config.toml
n_layer = 15
d_model = 160
n_head = 2
n_kv_head = 2
head_dim = 64
d_mlp = 640
vocab_size = 8192
activation = "swiglu"
norm = "rmsnorm"
norm_place = "pre"
norm_eps = 1e-06
positions = "rope"
rope_base = 34100.0
rope_fraction = 1.0
qk_norm = false
attn_scale = 0.125
bias = "none"
tie_embeddings = "early"
parallel_block = false
extras = ["local attention windows", "paired heads", "shifted keys", "gated attention", "exclusive self-attention", "value embeddings", "an embedding shortcut", "learned residual scales", "skips across layers", "capped logits"]
init = "uniform"
init_std_qkv = 0.0386
init_std_o = 0.0
init_std_up = 0.0386
init_std_down = 0.0
optimizer = "muon_variant"
lr = 0.00237
beta1 = 0.95
weight_decay = 0.046
lr_head = 0.00904
grad_clip = 2.0
warmup_steps = 200
schedule = "wsd"
decay_fraction = 0.647
decay_shape = "sqrt"
final_lr_fraction = 0.0
batch_tokens = [16384, 32768, 49152]
seq_len = 2048
doc_mask = true
train_tokens = 408600000
steps = 13526
dataset = "wikipedia_en"
Each number is 500 + 40 x the weight over its row's rms, rounded and kept within 0 to 999. Layers, rows and columns count from 0. Numbers have three digits each. The size before them is the row's rms in percent of the matrix's.

# layer 6 MLP gate, 640x160, rms 0.169, rows 232-289, columns 0-79
099:534557519533477463530516549571559580541569492481502532506583467504489567474489451568557520421491489486474490492566469457440506555487522483493527560519517553449521475458471476439525487488477479455507495521500469500533509532606504465549538513
098:421529539545430431495508572553497504541500498494521493454532454498453459465467526511461550457557500506518511509506452528483505451487497496485481614468425545472498516481555490504516525515482438432551473519529561535590546546479532482490461457
104:509480490455445507504500495591488534490462469495537405522470498450500492510505442473486447569494519507508555426493550473536519477471442545451540491515467405526499572472531466520550471510483442560516550505484477442551480536464606489526532461
102:477466477373560529521536413527495543499538534471501484449558496501480525540523497501463449518523424453487469459495515508543545445476500524452471529431487482532493476450484393524483575571456485534546466488549541456538502497554534527527538507
102:458579463474577451500448540466454565444451527518501416508508512614502518374520515541515511484557478496545581510462544437517486494489533504521519509540458520496414527476455522474474530454548508455478478469468493480466506474473498564513514533
098:497523504404522523474484525457528536539549613458504521501557449511420509467537536541476455510505583541488498514541543483498576480475491522503547560519443401488553484517437499551531481560553480528469500502546567535525530482535512491478483464
093:488580548502535585502461490453430464497529457461515571456469496482496490499516555496509519513526527524472547533506516509492491580564483552573526450528511419540496537497495536505471480524507506449442499585610514477532488543463439480479486453
103:515446540505553510546470534536446513477484579452546544475479496554519577540616432464476482496477455501569469483503529467461526558540504490451480412482478510454579527473583559450439484513491545481472451546475445573514449507473453455540475499
097:463509418448505512510496452546444579570482490432527439459460486502448492489492514516514514483479441506564484445545495469448504463579611570546547497495523496516473450524514557531456461454481591489498549471486526519469458448625557505435473478
098:530527530519520523506440513528480453525500480401421498434538459514488533472434478553444436496448418497503506528507454488480528612497438513517432540541449484581464530535456554499484490566537511425509518511513495427547474510467490478533489577
104:535434549519493531376497534495459429487498420476526476542482513595416502532437486496468483536476495478456511520511552460469488489486534477419532531538489464512471548488484497441560509455466521502493495574517559548483493464468457420503473504
101:488552490485536534539507522434525551495424526442540516511498548511491539502502535469467509402454498466544551418499559518508472490512459526513543471520503499495493550490534498531411546407462534554494510484482547494530484549550541540399449512
074:476507483534577474501453523485509500515457518488501497470416545491535593457531454553479535492497541441583523453536460453525528395513520517591541523501463497480545501481499419459498561484507485585507435452464525440436509465486523440481466520
102:533461508486438492544468494506552483584457521519514443447467533518497456538513500490570458480506445475481494528476441462446527442532493582452472536477536444473579596530513525490550465609541505465475444445470468503426499561524548455406448579
098:450517563449543549467526425526412518460465505522538490394524472531460467493439452453467506460475475437446441492481513505487510462510504504470471509478507525552548393544554505557498444444447439499483515502448559522519473520517478429410494519
105:477459536528545484516451530485480561491511569462483460494534438526429455489554519450503454480618503544491544494585524465460505552518474508458505550511520544465568517473458467478574456444503512478535485505503506474519525439519486499458479572
101:506519432526490507517502518476533521497492490509528484512576450522492493468467513494465609549441561512518516556528500493500463525492492521556473507515461493509528513541511528513453483509480487480472486548569506577437524467523536496494467533
089:596521532463529588511451491540441435439508514561470559531490491444523489539523500503499401474469551529471503611486515489560575541586391496493493499534518516494521471484501550500548460536459519460505568497464551491483544477530476497487474510
096:500455440562533473450513526504505450588547565437453468430515475526471535497502457445512565458491390544496537488483539512497461448528473459495539561504521448498508500513441506463516435469435537465483573507514496427563527582445488478514542502
098:490573518556539447548485461529531454462541472425542565437528460483523509449588536540505526470517470545529493488556490498505493496550451521480499450565462488457350552453514473441505506454475519518504492567437530523467518428518479516420498427
106:451558527520486491497462509530480459496463527434549572468538478486506473543514480560521509479507537562561510505451439602492506456514489503546590501489483420486503490446434502409392496534503530524428495466437515514503531491523490518517473461
106:497471439506487444483501502453555492477435553502435515519516502478560435537488496469442481487521505606478541581620533536427443534470539476447454448447511507470516526516519445463528476514461478483537443540556531485484562517502494439455475491
101:467446493501561503475544594576444463480510478483528547493418442508437453480491427440573511485536520488501480488522498483498487432522483519475476446465448378374468441492535530507532466431445548520483529490550492515473527497501573538498525443
103:429514485470428507555542442579469532463455461508428536474509482521495472503512505531462520451517444424612394568485489408481496563505550491521428486517497500473483533451489482505501523479473522500517450539534419539502484536579508469495489579
101:545558534440492496459390526482484542473527548506549507494467495479537548436568456551495454487431448478475474517499536527467632493486479482473574504478513410470552495493483415425480514529480475444452503486510492515547470480463578488528515506
103:481452468491494457502507430475490497440520440564509479518467513519496494504452509546506486539471500480512556502547481526463565491522504552426518449438630523565553539514498522557442546581514539490521532492452518502614491450479523536525516480
102:518489503525519525502487508496479524528538498508496479542493513482507447401523500531507487502510573565556478427524548506496599460523544551470531493501511496507472548527507489472475498463498504410476542505494463475461519511517514523487504514
097:557536514606468528462503498505563472503481467504555454481464511521462462520524496546517543483426494547535511493440539456548473509429546474551594503462475503536470450438461462426503497582496571460449528536463458503544522481516508517440518522
104:503544486573515438495441455562511482473576459556519531529515500513510521538473493492492556509473454515525482455486555568501562510450425532462529511441560545494509531510516419501447510502508533437441470437462507464464509468497488449580498528
095:593512496444462531522470458439546476504524475545501488459506499531497429540434513523485489506478579477487526482508556489541500562599532557517507596555479498458552421551450605526561579490520477544555471534540422495528488487541485496484515464
105:490508495556539512512516472410532596503484522586473455563591518485518488489495547475493571483485551478517543483523551454473537545526504428484532525522472481504577473507464519454458544522513558451468527499456573470522439453435542514529522581
097:433536654579548517502491500460526499573483552582446531512493453464534443443529477476451544492441480503505493478512491491497472577471465551523450563480490526444523513448523489544510463437458489532509506480468453471450491562478457509470497436
104:562576486518514474524474479664502493565461481427523518516515506513496449509531496501486478507460484551502558487525480489567452469463471560535466448466488449494512507539482524467529474496454484566446586482460513523511482449492470556482475550
106:466459512446490443469474533525471505518505460494514435500505536547458489436460517479383503581480527439481459495473500540490483498481501562515558513476493484552516434535547529471489543531508509580578487580464441541481560441517469490486476438
104:494499478468467495525540477516461461446490479488467508541440527450460545472473522532477490496515533508582561531536526409548502456522547504536535495501503515541490470483492458533556511571485392514577445529522453484500538513474502530446501585
098:449551489439617486494487534480610495497512541494424554534522512528541499490551545451521531539538496497528508439521518485405498548589503438529501516500575531464497498530516472483379488502476483569441516549489407505512461521533500523528545532
102:516498508408414530454468501555459463450527525462502471573530442512480429545523487510563481525549438513456471477557556588517491460485490475486474506485428495535464500450483544519476492548426455511482527514507477457441515480529568488447491442
105:514510491456494487419491403556569489497405479512453511523545509563574541468444459515495430527510532503541567507584527457479493485495440543489449499520520430545473472564529502539454481495507503503491492491519584457486484545524506505470470515
098:558567503485532512521466496486533445501554433484433469502554531481495538467511497563494510521509492442496504441488452432568499549430481462516477483584480484537497527424502470471431480543462518522565579485440511479491460532510463482472452523
090:471426539496537529485556515483452507528440459449464465502539442512478479553512463517492446480424498461523536557518464498519440552520509584473484406451594422506540539477455506560474616553472510524490503495554422449472540450475526506465462476
101:464611533515455498580525502570446531419494525493469488508460497475445473491493462471498567493467462501512556507533463436462469521500563601538522510558500448553472465543466564543513436570512552417514540472415448489472506510508541482569487422
100:471525519535516534458425499497427436501535475455474502497500503452496497580521446482527524475524524432539581529542533438573487543430473469478497529496403536445554480488498625523527586452539492522585499522544483479492513447530431570516498412
100:483481510554502551466522522520555490577460457527571543508527539550479486516466516484507544413403474458508481466481431493483507489525556492499478538499532452471581508495502449437440475546555502499512492523515486530465459541556557465541503470
105:490453495495579421474444548565565526482447452512540468554437488544549517460461561558545510479497517493476543486528464493457549522583452442515471558472541499475512502485507515575487506486477467399521567508437503489431482533481472468473517557
104:509542552531460578501494577471473457531433541425511552484482464486467493493450476489474479499542511470465562600510518457473502506530491532478509493525480486469497545455487439523463506562496489548484451492527484461469564520495533507512482515
099:420539538506487536531434515494467529506490444519515500529440466513447535504561550522477558552529504487488508558496384463492483483535454472443446515495500465494543541494499451457539498522522553432465501532468526514545470469586531398526538477
104:473453476475551489543484493493517530498531530519499411477510423490529516461457472553454473476513491428436495493575458475496410528456521545509503417448453480475536506500462493457443535521418451581552547479557533494534499553505488557515506466
100:445463560485583506512546566511512534495503545566559499594493511428520483509527498505512484475491478515443483484469478568541541524452482526467542564495474537472590511480560458475541567517445474448496526525413498459468521485485535517484516463
098:463543524445490548515515507535537570494537494477490495516487513523501480472539444526547512534446579486554531504534457469583499448494514489547540450508559514542551430470482531507484532479425491496458465522532495488483525534449518554549467554
093:500546561514471471421528442543527510503503570529533449502516557499472426463523435538565445503589492497526456560517520502545476527532519547466493527508462509429482457458495516432467549468548465498483444427507570481514533452532442530491469512
095:502513559532515440575463527482571512539456573481528499524460510511513440455532480465562429494540490499461539401490466494554482404570505449468527555479459400513487522536505466530472511505518553536439465460440443477469569446504456462463519522
100:471433499512522560470493454561501517447509561479537464445529521480505459526474535546475494496481525440558501513493531490465551478499444533440488476522491504479473478532547484514493486522477467424608481581543415458559474533565537540505447560
103:414504456562506550517547500534560496466519431545538534475478538554459528452474433481484531490499473485532503523489501512496532416501432463486514600469487473569493482406518502519521487488478510480571477491496497509553529524490535514460509506
076:592472438534507495618521484546423488512475478607466551511554554475538473473503501461462420484462606489431464520496540497493538459498524470499456490495490530527547517520429550483507478550535519513446531544496497520537487460499506538465562452
106:486499552564540455472504489517483509506455498490513479565451520507501477527467454458517560481563515449566560585426501610464528456600527471426522442473516521487468520500541482506514516497587487527529495419532473538423560445439496459533517560
103:548510502486503538491499486490476487430458470443566546522489562475448505539539462519510518510557451511604515568440496519556477509542511511449510451439548514552530567467533512428441568566512520510511397486477582490483455435520540471515531529
097:392484549446492481534519512440521510417456484457568523475514479481579465494492519514490507456495484461476530513445508476482471488500514474399422536481543460456486518448509548523477496532530518504532498471486542533432559458505419511524521458
106:474526554478521456499577501490511445561526534499546385493529551541441492469517563489434560538599496447468535415470488516471488467481516540469473523489487514480518482513489497515528518526541504499500555535512500452434465468550511512480532470
# layer 6 MLP up, 640x160, rms 0.177, rows 232-289, columns 0-79
099:603495513481483499542530540485436486532505565553500517611555415481476510479536512533587564491477496457485479540525499451533556555455567488524471481449472492514497473497489449542587498533536478536444486562512524497387507505501548575448481510
094:501527482446461494490524513579422539545504561517504429450479479521534488474508431441562461487484451442503414459443573514570514592488448546510489535462470542501538486518520512510509464437543505535533425558503516483524525534532529463506416501
113:540531494551497438461510559526422453560467501479465522477484409543487459507511482512464505507492444484542508507485480476568507493510500527513472621437525455498583544525446511483538520475529560460448509464502568586471503595518467479529467513
100:514416494453548461537503451435486489536462480499446502493536528600547491511504508511452477516474477505547477491431565474536579471518479554504541528464519497538518501499426395510468590475465472560521463542523519492524537488483559508509515507
103:451540464451589491554457535472511503476471542510506413466484474510492494484536479547582448502497444500545542504491490464471512466504508525575517543514471579589498541443489472502503553454516480452547497465428492444527540508546557496498530487
088:553511457474529597437446500522531565492459491584500556491481409538487465605540567451418512473510489476534522530518556490479523458473474506481536519480486523468542493565464464497493524554522525479542458447518519501541539569482527517486464595
091:401437528530480541565516484489514523458474507450485535549437509481470475443462506485556422508465498501447454510514509444492445484454606543486548481521455510468598490508518467492563548483504542496539512463524525561524481461410487506507411440
103:523440519481513523540487516482382465506500498440560431483476495450492413413537487478482515486462543458421481435458483537501473482420447483480541453466511502450512500540551480568442418507491485507484512479461501475489463545493512587512435522
100:533520484419512483590499422454488574472594465455504505509481506513488488526557520503510467466551551521533511537545408502550565460459584488514470535446485471547532514502488468452492424504489491506476554403528490465543506424499481481596566512
096:508421504596456540545482514485505547559480475530534468468524492459449465457540474517531535501493519492467495429479464470476494449497407480560462512440464470506484556515496524550514508511531548517459398555510454513561427499498542579503548545
108:451429551565482511563495510526514466522495514525508508442456477494473529512479484472537504531537522447443503410525462569548535563477493523506446476574472510533456459474556544479533553533451471459426489533544476524560509450491554495491549445
105:506464569506432520433459497497483520537539470562485501501561458542485449473509439502482438521521515528532443544503515516513576524491531452441481424435476469420527453554422519506542481427516491506468517540544434555482526537465551411523534515
090:573533412516491615525500419508563410502523516508569537519480559455559523475474504486500529495510488538525465469509545524479486593536533466509446440450511593463487484502460560473586455478509499504565466552512555499519478521514515493480523384
107:543483457501515525530487507503496599405533547484561545476469501522470438440475491546489511501488544479519477488593525542497467552465429498501513491453531512525476505550508497546449526571524456604521525519522503516536504486531409510495482483
106:484539516526457456576466413519560473463486459520473522492465563497512518559469486451558560556492517515568527450405434458498541451479544408479551470485568549470469530483474549464514505436560490536467482494595447474533524474495484512532511514
104:444478430484477547427489492496500444487477450471515506518487519570506509439499464513498490531518514462452446466483441543472466513424428508558526511490457587602547504559513522500565501542510519496480524508497577444499534459499578498509504496
098:473458545500514509538572583469453508499497534518512489453589462553469531473548524471488480485497533567499470573537487474504475414514442519466487491526450472479507487469488551463478535457551518511521445492457545537440499432469501550522518511
091:416476508527464490488534519423586580536483505476536480431476507506464506483502518456479555555500493434500494435509568520507458488475537498451516496425496411510496521580499451528436498417504482510528473532553499533516428481520474549504479470
093:496517517492497508462511519445471473545573498538459494448514448467494468521522519523430549520576420469511511449536546434533428482413524457486510625484515451486471537457483474480473560471518536522478482582487540476497491500446429487582448529
111:501555559582510510529481568472450488473389512486533503459470468500469515498492532502496445511478535424452458546608506497472482473536490558479485457480499487496505538457472474435515500485482473450513476536480484516470466541555468530499506494
110:523493487526531472535573512497594587439529529532451516512515497478473510500498419416378507529469509536453438536462558482486478541515457475504479477498447542410528460486517483529524527490499544507524465487478519534603554504553481446532506526
104:495556496486538442429499509552440520562502479489432439525597551473501438475470498451493460511550534525492473471492511506552475610483451497525444459520491416502584488515536513525483420439485430485542511521542525535556504564484524519455494446
110:475553543428599448536474460504505475464535581429503520489487419474538518476496552502569574544506510465487482509560502500437520520511505407516547400485497531453549507525539479502488483603511544572501526489462462467513573549497481462535479500
098:498494505501452480467464444445579402517503459521512463515392566527483536546486521477492483541512558501474601422570496560530480478457518434551534473496498427498511446552506524503519507517496471474531552506480530444481470556513444537533431483
106:381514527474477484460521508552512451449521448501530485462485549481487487450476528568500484477511451513411449489489495545441566476519483466473487525469487433466615559417465471480485476494511501518477491473513506477509500457498551500501548613
098:557497533460485467498560537487440383470482538426474472443480545466423475522504522542534546510531493432516528438466449492509444466533498520471474440482546501492486484466513565478487513488557573488488508494496521471573534409542524496488553507
103:539515557496443482548556532480455574493551485562501436563505538492470535498566532512473563534534535488516468442530507521463448445484447478485474514468419519555446507500518513539472495456499488494510474472457508438555431509449531529416543501
096:453596518503470484422512547558504426464437400569499499474544493461522452546511536597443521491564515539492475470450486465399479513504475549462515492464475460512485474503454467457547527443570548527507467536509509539576494454476492483433503471
107:526451571437513503527458528430534533506527496429444505433452499473470514460543482471487551502521509542552526535486458388519470552539557501516480465525445471506505498447496548509572518455553494516513526490476548565494553544559473480523492504
102:439490549457456485431506558558450516483450482510532523487472487450498577524499449473512488452470395488475465489504507526480505491396485492497499462517497443558459515527506429481446521518533571433510553516501552500482520469472542525530466531
101:546418573458519554517501507462536432494563530462498504422535509511524468521561528478492489477475508555483465507490497521514459510453542429486441488546552467456586477459488540482490525494463543494475456524502497434511529470427585470501473523
102:522549488513477479457488535442518592535446526614499521513447494482535486470466566498476559479508492446519537452448487558494416478541495472406535476473513448461517510500425548479527587516500554471539496592448528532521467451481416454456492483
103:511484442520543542483537483496611509438507543477449485540439468556495580463552540457507432513524509524523473498462538502485534521513478463516474540493480561495414552550508472507473539509449467552552557511564573519477512496571489490465552528
102:576412555523500461517472436542518485569517505516430543559479499517493526448508533502484439527451493466553436463563461473478465539506520502538560533485528480511514516506578526524481484470480505511489489478448519466517459442530483512438560452
116:433459485589532526503516481468523439436472520491490483516445474528503485510527473475456427512516515505522596570512524559568480425519473420553515512480547462503552448473534483481492475528524437474531553462513507527491565509479519529478503478
106:535493490515434470542481519479430527466528504515564517464472524477512460560529504412575528455491490476535510546549507518592475513466461503486424485479466417542489465482496457547537577475459479457496530424532503468572440534479499548524539507
110:588434521467498492525462510507546556468554477499550490555528466567565525547574498530496504468496534457488533418536506496463544552498523471477575470439513533501531501438442504498464570492470436538499500482589480462509523466528556523461511548
112:507478464470422509484463557518534453409506485485531572412483470511496485498598476458507557499421414468524530492514389485461506475507532515501494562486522466484461533484482392522507502507480493520578461490460508487537557464534412524520489563
098:521477492510461411476478545472473421471526531503467494515518513589435580564566522470498440516510425545542489489455543460520440465562443518502511548533516476535398556507529502569449513519442493497521508524468478481506556507549531443552510486
097:436495433523534462408510487555550475502496518498479391565520464473484432482535457505520485484462489572475519489479485529487464467460536540571546409456533508410528508516413522538452582571541474491452498510529471471458534481522467479478440501
091:501520472395547514495523580516487527532569540501461509521528443453456467541515461512448531499458555418529473509509577534553490420496495493611494494529467474446460562545510502486540549529494555476547487505425467473511551514461472454511496507
096:503520511476562499502497460501490548545442509443480508458435471501543529456494559455487490560491510529484496532472462512491459499500539509539529448527504451484482508521432526566485493467480492421493482467529546510431459525484497515447421543
102:548502513517502437519489517550545452536466485496527537468464444479534458540528462478511509583452503492478460479499464541514469572592540506527500488484490503455504502445554560489424505458521437537537494560541413472504495491537455484468513491
100:475464414520504447453469544506501529460442476499497479448540518470494543522512481480580389447459377569464395550471498489488539579533487536516505487482586457439519538542483489474501510483493486515511450550541518465474468510475508467471481437
102:477501486487514479487558459537459507499472499551531559514521482459562455441422437456563569550418539498490590560455512504534494499489517491494478526455574517528430497504485496517470585541437486416445490473544470512452529503451527536547508463
101:506531490450504536477540459524538540474537533507556498557431553604516554495472480546458545474459488472500503499481515546555401461499434514536544513506443543481501487513508459543478506516566484454495399464463501531469531521497513447532535486
098:552470496570561471494508587481481489538392484495500445577493511532499402494529490506485535440562492516478442530524541484515508456450409499513481505516523542512470470485518516505465472476471489470503537498542506493540469530498537545470481465
104:508599445509440471515503420462478515479485558481494523518529477521544468466509495489486461538500545478548482459447534452518451483481501484486511509436552494471477505414452439493486502440570587461487484409476489465509562536532489516537422496
100:482499507493558532544522537453470526477531460515486500490513499451532614489493477462462541475480492512520534584443513505526510473471552496474470489464499488489491503526433475459441439491536524492515428455511540445513485533486511433414528492
102:478502453554545516432459519502486500520549562525486519526518491515534538496474486466524441507468513375470441495465472469455483432501497549475492493531480530460490449527536482504467519501469565487520565402488493533497506524518562500567491415
100:543470461490494479433460501464495512469539548491534515511416430515484527464547488520511558519463411497500417483563514420477562531468466441529529463492512527487463426470534524488575554506510503466461552522454558441531536456511485431497512476
101:425508497487538466462476423491449506454532574479437512520499469478500436526501573565501466506569431495471525516463483467530614540555432464431482507410485501555475528491482473522548482462542523381491515517498499468440523532517599464467490501
097:559486464541432469487533487434462456530514506499553514488513450507536448465504466515443506497500497477494489569506483499461525511485465458510457544475488379462443475436396521505437517466508542508553508402478506479487511517500638577446537507
087:507491459476412485606582440507407508486499436608478581506542511499505483474541455507411424518491583518442508539525534540530543533471516465452439501542504473518538465533444559479470467532473522486463517484482508452506492512519556574485499480
103:550511503431422572519517521553470534484491479482558466504506462566494460525495461460457509492516482496499463518530454523491529471492447466455493560523489497480454457492513471475400490566489480438492532528522510433467535473485464488496512592
098:379457524562442491495525481519534493514529480554518454494479577459519496485470539594459479467572522466465516496466452506489450466504480497525497550508542447504495410513491532528461499510472458449414517513529496471480471452444480522477469560
101:538564554503514515532551430484500544470585470609478579462518518447428521545445546556458505537506503520504420503476485460532429533469524508457481521524540492516540490487428501487522550474555543536586485519466439543532484478523549497493495469
103:421471473552477468542464546498473493492465511456543517540453524497631458559530501485471443498447549520493466442489450420465498585491439452523520513543476538415467467493554514466477495504432455431552542515552531493465479494461495526474576418
# layer 6 MLP down (transposed), 640x160, rms 0.17, rows 232-288, columns 0-79
100:528418510509489472513485493478521633530537520385490509557511528540502518541465405489536469487466529453458490445449448451455544458480508521496412572503574515458451465500526472523536548474438473450491505526503428525583428545500488498526540484
090:508437453530497442499466459548499536511507484490470582498474497464516487487471500536475517505478485486543489513401453521485539528491504452461483519555478515525417505460506442426530481501497514437435556389486543517504452558514491508606557557
113:522527549419486479469478509505489439455550535490586509519562452549496471526498508496483522425555529462428464523539494501508427531534541613452482530452529451519483533473482417565584417472478510506494502517528589456514536492525441523536516473
100:530499463548509494461527549475449412529496466537514460525554537557477507428515434523581534534481453454501512495502494517467484527524483448489459573475548574481457532521509593472573487525495492463489488455494570490507467539545509568464423523
099:466522456456479466512463487485419531497563517509541484508525502494509488441450519432503531429529593483413455502557527522529565540443497528523547518460479515473461513540502529573552499522547456543487590543483547466445513519439492473560510463
095:453452481508572577477524488522467506479563551590519485508574523538505469555493552450476471524524539483537499404532427466485467564484603493575513480511532518476516447460494474499516414478488524460479521462502467466416450543516560505481583492
091:475498527471462487477519556474568402479579464441456510550462513454466558493537527536466533433451413425385463513447478521594473563499487482433538500485538491526452536472534590460582461508491482517508436503474511446544469501497522572575521528
106:462581489475450500504492561509593504449520513521491500571467546398467546534494555475516530457547525569481467559475458578505417496535445450467478484550542543526457486433580538515523438463511437501527505588482529480463521474559475534477497485
096:509425464524529500497452480450492511534586562467526573447569516528563527540467464450503483500563512447477472482513497476526451492544517515511490501503518524481571493484460527528438547476491456537534536549489494469533562430396547537494499524
098:479449481548513463513514468523429527578428585511550513471464542403470534515534515434564505580498513445520546516451458466501442467505552520557514506474579471481506452526501575507580558424490480489517453540456537516531457482504563579520552475
106:475472520504465495491504523484478474532523470456547528481522473536446540559550495461526491544503517465465536511445470470470473483472571460516484489476524560549488467466514396451470539482432551456511496492449479467436457532480498516442446539
105:470494568524530521540483511512587572489484507494562481498500493529477543521516557490454469565469510462482557437462530543548462502541403571447500474463457482516470519460483492459495424498513483503510525584466456499499458486449483492527477473
094:487431566589515431506509566547460491520480488466544452546517508556421455562539530490497471488456479445466480481498483483512500397486457488418517461568432511526444535471604468512433525507411508494466542455519451566557515541555493493540480592
105:496563580491542453492545568525487536434539512484545497495495419497508531469446535492510477502459520467543560569562505549440471440494496510446486520483479549488473478474530499519496472524445476482502502561568479565561534515480481487477517441
101:500473584556505511536461449490534566501514535573436479535504517499525443500458426470496520575462577537432503561561483562546490484452566409525439547506450499480527465519523495521503451497569464546489559494482546497547551531476486490432535454
101:508481465482576496515515525569530453481546491404467552500546468400526611509550566462507480500511433513494504472483514500436516456462480518571500443619505447581404427562461507503511503499476479553492473525470510534508413528452462494500482573
097:484556568508448501440508486487469493462382505452509488545452516482506411502476482408445484545505491514425440453498509508469489488434555529472546442392580475470486517528485558589535523501477489519471541480543499479493544511538528513525498518
089:470523563483546406517447598553533440443419490469500494487501484427454432482492502547453451498434453531487568503507519456484451493516468522404484505526449484573470504565511429508454516533425494485464476556513469507439508477534465500475557523
094:553525449431486480537528442533490589487515484547493503419502483476573506495472523515503492496543486534467456510394503457431515566565496487525541533563466544449468457504519495476407506511485538467537523466452510490529437529547527448519517498
109:466497546563524539508506467523414524471469535529488475506497479464524517470457536451525551423508443433504537553555506498483493480499563434497506516511516520485481509473502494466535456520482409449513548559521526522503499555437472484533484490
108:504459540525550453541524491584508500497511462460492477537507520565442469567559527454554567457430424473470539567488538526538470521500512551489508480623471479455498499462564458514537538512539498513502447472550438527501503473447520488500550494
110:534498532509479499495505509516554490507496540407479529417391604509433551426528457449562503445481436499430537516495453564576405502525479417484471507500493521542485526524488552508574538494538527492502464495561513474483484502505517529501459504
110:430510549519489486499454493475464470479522486499431472506528539532524452482487454493488453557562528522555556502503507561558516568462490471454497511483495489499529473461446586527493470466534483454512494473524462527455518547525528477553493530
102:516523516513556428531429514561606402499555404466581426554490474557511527572538462513545522526496510531467525559535503490486504501525537509478453517467462563434523501474510470529455448519523535513532489506504454495486532528523512513536475530
102:489418461443470532540447513454588579607544530510497531408421560534571518500495467538533499472549530512478472482454498528508457524476548452637474498412475439475460528488535447458489573470482430443526509499453541460555481450480552461477533488
098:560526463473528505413448470394521504486551464492541492414482557396494465567547526504477511522414517548459522506490506501410503466550450496493580497562532503511481481519508432462468451467488539463468477516503501489509502390488519504410535536
105:497500476541485502512503488547484491464541474463462557510589496474482483450420491403508556545523510421520520447503490460495470467496576453486470465557475508489509483453539527510452528491466455450522524550541509503472554555551536497490528507
101:505521454521553498493558494473491547515507484515478477526431503537530480512454502440452474532516474560475469485474542530479518455545631465491483487451554582476517516557438548492513463524481533464486486435466536408548452554534547502464424530
102:509470568499513471478514462476540540501438468525580442511521440458430462561457515481461446542452544499544539496469455641515464445531461484438512500513484477559463478494495504474565456531547492525419482433510467559473465459552448480495532486
102:528542452492523455426556557521519507403470455497519445542517488556424483472504460474527500510480509386551487463527447491507520504461549476437507479454479465495484499508539516535428546494490519539493486547541405532425570566501576528497458566
105:572475486487578528520484513476520589501507563487523596469549533456524488547445540522473499449465484506494529587493504502515521518458470445486528592537494468452504507521509524544455464499533536475352548463551570465510486489474548501457475613
100:439464503527513497413528476508480500516475510545496463576507535560494502464464458448482460495519477529526451520494504578499502494434435489583545497457572544477461555556523489571465443521452459551529492534473495478563517506527454530423545478
101:466449483491485447450489532484510536520490558497528509513501584465487454556491467530529481456456472549471590543496502442495475559498457496458529599504507555511537456521494433533496551475462492465489428488563416476501433558499486490518511496
101:478469449475497543498527525500491486477522495456482545512481533592519548497541426467491444479527463490519499484452414551444484480536503584548475504537520534503497538443451453479412505520501491509512473519489483461468496462501492513441570468
112:497469517518496555465537559424438482527575483493452535499513530498500498460480410394501527506508521478523480517540495507518513482482488449500573474456441546500476458500431586564508529468457467549574522557522503426534485432453504509482565552
105:491506518542472550502545522502536420458497572464390485567508494425526487455501481567402532470493504460538584422462495520517583418566473528469557534502493474538489518536458509509485476481423479519567472480473555503469487556480481487458537456
106:524478499471496557480447494530534542458566532480394491451507441518553478559546542476531493588554451492548395548586539539514523477549492459505522474509513542458506497547577524488446511487476579443402466522511451480532454485553577520483531554
110:486491558495550539505449461487459467490595417556520441525509494547507539554511420544535441496539519516498424498516512521485514507457516445518590490530480473456544543553491520534487466522446476539497533444506464550450544513496553534476597496
096:575534398497368520493512539546533496473527522532397449495471482548519545509469478510476496566574473449465457509527525453525532525494488491525487520472515448597544484537562502508542472544459510467536486483477548510530509486519533387515502450
101:407526481553465519481479437436485542485497489532460501511385524526560519508515544427542518529471462483480530511477416459503474457499432464466462485498477505499532459469492473518471503410576503518512497574485439497505521504468478438498441577
094:560558522546538491516505533448430494586532556547493518491492533444464497482495517443552501490489464544423544563456468502544533508558486518556577424448518540538523476526524546481598543512553535540502570495427511485473544504456479505535431487
099:459469544488502490451496417501480498539481472522530509533506578489444523452457510546472489512531427536485487507483511515555420517538514540535484524488514483540548492477448510476465514519463466600526549541474470451479527443470510460538557466
105:508507441418531486491518471483445515556462479485510499437524522471525501479576472469527544522502511500453571441468574432585519586484430540485517471559476456531453470494443451498501499548555481538510443510629523510612445540466502461487456458
101:511560508523470570576528535478491493502593498545565478505451482430527448463513463497511500549512476433486476475475501462471551475470569452521463560516426556439466536566507482548468559558478562510437463544506496462515511470445430550576473536
105:502458503522411599493529471463528484485457554481496557498487447499537501579482487430417478520497473531418553483547471493511500532470540548517484496510506471485487557471497517499471502491510517509459523538494558461471538560467486444486492487
102:461497506457552494531502516545494506542510440484501448513418464562503507515518478476474503509461462483425510487483525523512469510451492504494381529505481552552502548572505478492544492411490486549464477508501484458466563547521517512495553546
101:575507496574471456485505523446514528512456572346497455452497552498501537527478524481488483514501521476507493492402547551454555431490523574410561507473451478506546521568495533468402409518565470504504538591478501488459490500537560458494578554
099:524411573547467500523443517493549489508458463437490516553505458445497479464469483459477542442493548489464498468546486542492490416460503523369535490517496495512486455466444509446475503569472509496509506505467496465426512494589559495445513474
098:455483518449466477493476525512475578508531532454484487532531445469551481528510536501553529508466542468590510479516520490487547450483518573429515474513551522479569468476580470478575537456423492545473527540522500486469467541444494458532493535
096:495486488464541555487499494521539479491474487458530576447471446455454412518527479479446562496475488529510527543533470445535529441460447520445511526529456516566546531532509508465545508523505479578566474593487528497455473512443522459497544593
099:462508490470461499539448492530548457512560493491520548488534461518586465494543531480449473536454497464499552489475456502556471416471473554514554546502524523537536506521509533526397468450439543525504480563509453501484560502514443533521534545
104:502514489455428486486525470468507486492496547453579480544473548522508570448532434532466458497497441502518485475498438491505552546479503504539518512520532518547503541502463477487512557484547524487486529498565517419554522474511523421540440589
101:498511457538491447488508599510488502476540448519419460458491481589508489460463548514496473547442462509514437509544510519444448502560496490517474462458528539496543494475538543512461525525496513473490564580553485514385487488510501488431572473
089:580506393526513608492545425464458528531530519547454508502489606504550504495493504449471482495563511490455446482565499606506530458489510477682454489502553572482497435505476488493576483455517479580558515497507474467523478528522505529540511489
106:487446494469533435478456475481502555468560487534523472446481453492525506548493540564528536503502511533476574504450490473518450495530494502510554409451464487551466576422459486508468529493426435503468466521498515544518472522493466572501451487
104:454476474494518520526556492530505452440531473526514495465524482461473537518498579536461525515499471444481453498524464461410522488491525528480480583519599469503445543548466401553537457544540437510431606474557470439511531548494413534489507468
101:456478503424506482448520528524529532397491525492483498495500562543499409531524496539527495435422497493498518536501549480472448490495506549448529455557522489501567488492603517592474483493461497467519524478483473582524512481577497496437454491